Weights of a small GPT-style language model, trained from scratch on English Wikipedia.
Size: 12 layers, vocabulary 1024, 2.64M parameters.
Architecture: LayerNorm before each block, rotary positions, biases, untied embeddings, attention and MLP in parallel.
Training: 80M tokens, 5259 steps.
Each number is 500 + 50 x the weight over its row's rms, rounded and kept within 0 to 999. Layers, rows and columns count from 0. Numbers have three digits each. The size before them is the row's rms in percent of the matrix's.

# up: layer 9 MLP up, 512x128, rms 0.0963, rows 471-511, columns 0-63
# down: layer 9 MLP down (transposed), 512x128, rms 0.0947, rows 471-511, columns 0-63
up471 100:506518553462525500429509471503528529431487588513552454508439591531395510452496592527568458530531492485373444457479525453553547499528496462595508475388484488470531555535516463540525425473413516
down471 106:574502521455497365508485551522510533474520476533499507517543465459533441584457424669528559509535482508447478575477487417471485423473519562499537461533491465461471480571644528523541525453511523
up472 100:527534477503548543563532487484508520503444589388497412479561574515450540452479516546554505442471433559542499496427510425560591487514523438492477475508420544411531523542514512462546415514514449
down472 097:531489479442534487532517515532552477569476421563567479498450533508451517558465397468487477531525523500484436460581593490466571494521539427516506450525579514444421524516471486577463547451529487
up473 111:528400520493560575526436596497459469464494575553436461456410505485480537540418522558555487487515472456451548449432457459508540513515483500536651528397438451435438458528589553460590517512510584
down473 110:531426513542470520563571496472476614541461445481561432521388561534541503454478439425463547536507463559567598486498480499438474518468447462460540569442506552523461477533405521452466520453497427
up474 104:535492586487483470526491531449490533477388498486533517506534553499501522488505497564433562442474510506569538437494514384484532382537524444464549507529537535485474444548487526528533538551476482
down474 104:588449520505537477489380462457447504483605453476479488516502467426466486472566436414490509494567427479546517519430582476488533489513506525472535584519539449500524488451451498493438564488458527
up475 102:425501584574559537521417519450394516505525490568552459498492507462459476515392514421537454504489569465482523452448389408474522474616542477512525529404508463435522467588526585496511461529424501
down475 108:583589510657533489557395454516563548544412490477488460467485545471559520461476515492525463516473423561549448568593498505550455467539452454426518475455440499542505477529497429412464426451470446
up476 096:546466508432484476492550488429488540463460539556506563559446461578502463508500448508513515463387520484523445521516368484520551461481497584556558522541493472498576527506565466615496447637537590
down476 098:611542509536552552483452568461477512486571584428451507458566577517561400368559509498567453463527431422418554534438542486367481523473518496482519445460498503499416518567572456481486492507475544
up477 095:627484471512498521597484520524499541508425493441486448483550595451432492463591538484500517517540486533519540503462459503446615509616433410616429534453532482464522427494453545549560516560522527
down477 095:525551536443539417418471528454536445515639416501508492508534399448510445525527464486505573435634469508554462504535440535588446543465509531500582508549431462532500458451403533535424552520536504
up478 096:518516391520513532467545476407533480445524575510483449561454508477498517533530524491518476530572523569554550450562579409492462461467565461452545583384521455492536381510541536530601439480453554
down478 092:446430502555527577509508333574438577531495480410554527469529549552532493378534447528515468546478505534476503465473418502538492545495469438557521514577478496556483469508443417566429456550509450
up479 106:465488471447387563537555489452507477410479505552525443597576501502493482538466463500485469470571443524451434483538451541566520421439544551448528525510563476463552503483497453577600544563496511
down479 104:558565500532488535456467496545554534570534536444511482453530509501453469542499561514417524575486557436474538512511507478413507562552468418403488527515531525475403455464499499567542510454494512
up480 096:452449545585484506517480455508509541541443517456492448523436497471474404429566506546446477479540529531493482629513512405440544301433499526455452593499429482478614538598523384529524467438470488
down480 089:510492480457435502442347549469513567438555494440511554531421527540511438458387530489508566469605517485480464629519520505567648470520482482505450568446506501542530494424409541475443458585497575
up481 103:526479514605466539641496566535505418456448447487579469496501496504486459546519498436553491514410499442475508485459505457465482450541572488524549519410502493474491377532525485550566564521518492
down481 102:465544499401367439529517495516600399546530516442480515551439471514531518531542533588507375466469533486562581472530590488480490526568490457525415482562474402445456438579592411541437523480503530
up482 099:480491561451532408460530479469509554458584448500574481445455449386508535518513532533524461437523547567398537572499490530427509419529477458527604542478592477488432458564580479549502518544467443
down482 105:463590534460466479515498459499379499467508464543473459547502354597594533558474513460626558501531580462564487423469530529521512488542460563566545421534478468518541398456611458531538530500447547
up483 098:486553531555555528605510513477514448525510388552493540545482587464441509536445469436489491438467521536494555569486488494421471498498505520526534537422442442542490483506451567586448498569492539
down483 094:594453585505480570546456477498547560567444457508472548454523545567545459497447627492396619469469632414473436526547520521453511487475531471460402535477459488503450471509519510468500476510499487
up484 104:451487548511634478501467504408499505469485495489485438524496491487518471540462528492400466428518450445461577521501478547524415393448586501459511511574496447387428499542589539545562516526451507
down484 107:605569493473557535515479543577447514452555518570470583477569481539445527458535461489498447581492437580520422566531501572603550494462421586543532518457468476492403490551526459499478464535525439
up485 096:507452530445571509488449561524554551516478560596510489485441589522532461493503501497542422402460485435507461476496545489481525467536509485610642456513488446545487526499509519518516568484450412
down485 091:522518589522512493445467529478502508523478487466537503491471489568426510593511528529370441498482488482503507431459440532443528421568455514495543520450550568488378545426538539433446404531526517
up486 095:516444606555439446477518523480461467572481461479531448512529591453449507557536512445591564574491537469517454551386510430418470463361520482512476482479543539428552549429574440477577566507534467
down486 092:529443467464500479483403550497437541570461487497516522498590474522506544526480557497475576594513555521502510492522551478419377473448483527438548522449520589508511519386441548522470513363551514
up487 087:578440445584532546495549541469510498510499479562530481543496553434327513483489581459566568438500515499523511471521428503479512416400547498509536579478477518450568523545515447555470466549454402
down487 111:504443512530526539544531450404486528440450457549540515576442473422352518494554553441506479395498496513484497475505567489478519507477566513541524481430527462363476486594630495494573470530520474
up488 100:517475591574491450528432511453536470490480428495468640516404451464490500527484513390548468495519575466543449553486490483583447442425609495426549633461507541398522461446591494464541483520525558
down488 099:443472475478441547513556459558481478488533578439508451375455519584475487423502467510552502556518451549498531473492578445544495562458414517485535448484465437553519536442443488590518553491476438
up489 095:562544481598578535433547465503463580466473510537547496428466565466438495545483542562480445532512512507483535612572543445469481464497491481459541550510501449465443572505503542495628568469524571
down489 093:487496464511413539542545510519456538552426588500534551605469462493461543499480469440524535598517604470564502509382543494367471493546509471466558499457512574544441511477451482439504497576470388
up490 090:531453432451511485569478420519464477528499588442519438533499496536450484549546641480521529513446497493475371492380467537551555434487524444518525522480535514445457476497546501593494420668514505
down490 090:434521573508545518580506553585460500508471480441443577483531510495539556598465435438453486459554487413550544468503515490516414510598458474427517460497491406562511506448399543509394598424511515
up491 101:578428541452558528530442452571582425517375460485429496528509489431540507471541553573629430432522560544552518514476556467509490455567559540529486487420468497464454492559506502512508504492461439
down491 090:471534448472438436556507516488562463469578511508496467523553546492498536484556335419506444500465538525534493571582485512490418537519503517487476497497498521424519497476432466426466598363525478
up492 097:496443596472484465540602465548424460485534470527508494514532521409442449526539561478541463469560493462492469550447482418442528475547494539573532496458451449464609428576522502491505529543509341
down492 093:512466536525484439444548522464391447493479503491629540534496483477577493545512629525612463549449513479453581493471566577504416594504524479418537535594445488482537508456461533420542493439481469
up493 092:445467503519556528506460576432610532524475598535413465454500508559490564517516640510506498428417506543464548458543466554436539442510573509528508454514458464489384472465514623434506434533528502
down493 088:535563410566500573552480519497505452561387536442503521517512510497396469436550381517508471501541551388483427489611505476482432461548551469454487490546528537575519520564505457559552604593490462
up494 112:446460508552514478492516425501549554428448518503489548591547560497503484421511551491516478550535482384451439368498466535476546498491519486545489469518457512546505529522434479486577513631498520
down494 098:485526441478431530455488567559453472470504553537564583439514503550515524524456466572513551462491523489429500547543502516566536482543557491483471528428567574611554465472305429497524537435515531
up495 099:338466510525455533493481505523485503434507564555474526444441429482420554423516532605460424529567490480503464445514546542555528417457531475498591526473484444500575495454480486515577453513434533
down495 114:545517436438575485518544478550526498513555487501431404519548581405551505610565436483535549502430500512502519431459529477474465486436625480465453536469517500498535442610575472456493430515485459
up496 098:482439556556471548446424484466464443473466513472438518503438512439523514492494559544530455416520558527454405574476412459508578476456553525466497515521490514421430489494521450499556514547493481
down496 094:608493464453446407399453504495560545476449487551617483446508458534508475528480558488525450525478509566492609555454454556566493515586447451532469499502473513510518462405486488520581512545469508
up497 096:476523543609517596473431521540526496526544563540478535483400535457488477461446523394515532442450465556553508513572515459542496423510530520472442562550509546467499486492478458476483527489515500
down497 096:446501570511564559475508580491525545537548508520509535543458474505564532424495525507479473471520490487429416505471454542492424533452427445418505504478480513506556468469494498481439591365497544
up498 095:452511497571483563587448527539482565478495529493537416513517551434525545485403554549510554489496519501583537450436542455420537384591526608541485537378457373429479425505564562426493387463478586
down498 093:557519526493456396512456440529531569461468446478471587478492544527551503462560452437467571438553495419451507544456440604563552462430507474570527573638483550533606624535457526470431425571476477
up499 095:531507432507450488463466490529518475497434554481501445558388499511453486456430507417455435485581533472474499609487548468489468401509548586564471519464480558492531440446459440484582479576423529
down499 091:501602446497512558529316550531518485437547465502447468516486550478512532519535478465461558462475513470500509583506538523515488523514476449477531459520494534553458560515370544507429489589608549
up500 099:486570547502531506562513442506502403475497447443516548509444535523528539549510450561528545445472417535419629512430429466509484523453545473490513504528439453460545443542494394534570507559456531
down500 097:442541551509491573533481454594441444509483459580455535528471410494527574523491559475426498436516516517467460514555491456435530430531485490503515434521412531492575494362576541481410552470538465
up501 093:553518504489462451586519487527475456466532510447523490499518633433407477483562538500497456360473395416520620536473567494550431445550591502499586435545603589442563427574477516519621539530433441
down501 095:565526529491530489475537483534553438519394437467480516496499402516493553399563509463542481503506473435525542355511503479506501510472541531460537486476548498480567463606627431562529430408510531
up502 095:427555473565435476530553524406518508513467558429559501546480557484523461433501481520476419445503493413468465431452481421563562468501569537527495552560473593465432399475532459545488475521419584
down502 095:584515431535458486473618457512426528512483548477486489434499498622478457509490486505499468538497496638504466497529525610458545551517498407487526514531496493472525538547437491430594565483596490
up503 102:431480524531546545506449414524507481424532582575529483546463462489495450467549503621502495546515534437582478450557489519456533457542530576572467443476565383446473549554551460600574556536484490
down503 097:477506482507473533470437548524480526458424442420536545503479545557501489533568500527450514612546422518433487547512447506543525491461485512424456503464447563549438484387420446458572522577490572
up504 099:454400537527492541513465507436468424488466504525432522559522491468440501477504573497511347399513502537493443488584600541582502452439529516503492632449529531519489454513500547542485530505491486
down504 098:560448553627481548501526397585457505546531501509527552384546580501635522542501472470494583524521529475489537436510534465506531517522471468450356467472486519417500532508493552518490465450624439
up505 098:542359530414489511466484457488447432542489482481342540509481538515315598516476452424618519421554499526541498537473528526523591460454530517567631463497524480475493431477518513444524530528545442
down505 090:406462543413517546573549434504557547440483524458455500483453565487440545454465404406499479453602509469486518487546443562504574483447469487524476436509481604435468516472484565510528548503618505
up506 106:410480505640595570630538550492554498452537549555415439498448494488411534469511483521562477444497517472486527569516561461504477474477485523528547559511568537478542471524500517519567479448492426
down506 097:505505452528493449521526462538539467537582548425419434491437523444510581512501384528482468467465517498432493519517539587453468565519524491506608547469560420448558548464519435644467569387541585
up507 105:450424439435487458497512435411624508559414508489497529485502515495426588464500537470572529434496502483536522579482556507456498461527549594540505534518555487421493436525553445433518529486456484
down507 106:365462491454528459493540524560594491520397529510479549493533548488542549432528474545580474475553586475538464532516463501496441416566490484476491562476443496448470485553273532496592534483450489
up508 103:513478592558563501509475502507546445517322448466518551568477533463560431550523559443505476465556497506517472542447462484445554420473477539498461557448430551500506378510471477588498532556471418
down508 107:420505475486507469542525469565467460590553504559531537557483573475472525511504481432517457506494471476531502505549494525442344470486486549526445523491525507469500513388326516497540514375506531
up509 100:455492517592480429486474546538485496531533439539591576527442539440474538546570529435514485488360569520456505517487529480504566498424480506524475572499514477426550541548624512446473440478461402
down509 098:575532461508512492598596524488457482604555504483472416443542495515473520514460378546524523516448404459454510517504512519421489535476575612604496454613520528512522513462557465474408460382460460
up510 108:507454457474493452463490431502532510467449597563510586526503525476481434494474546548478529447425492474481587509490459496453552495523513544515547552487514483425613525470487489522582540553509580
down510 104:433351511422480480437548496445441454543529519519593500482396471541546493545402482569483623473433414456463546563451596458481540491568572563507503505487571486511498484511503494582433542420481463
up511 097:522466555495541427510498461502523476549492460513502474502448512427477444406532513476511540481444580507478433532546532432483516438506528429542587523444439344486464549544560458524593498432461549
down511 095:536483499495488467564520520418594489457485389536554524535537497520490477530475528522559583498563518556523441435509554512454549586432423538437550496553610554454573530450513540575490454572520488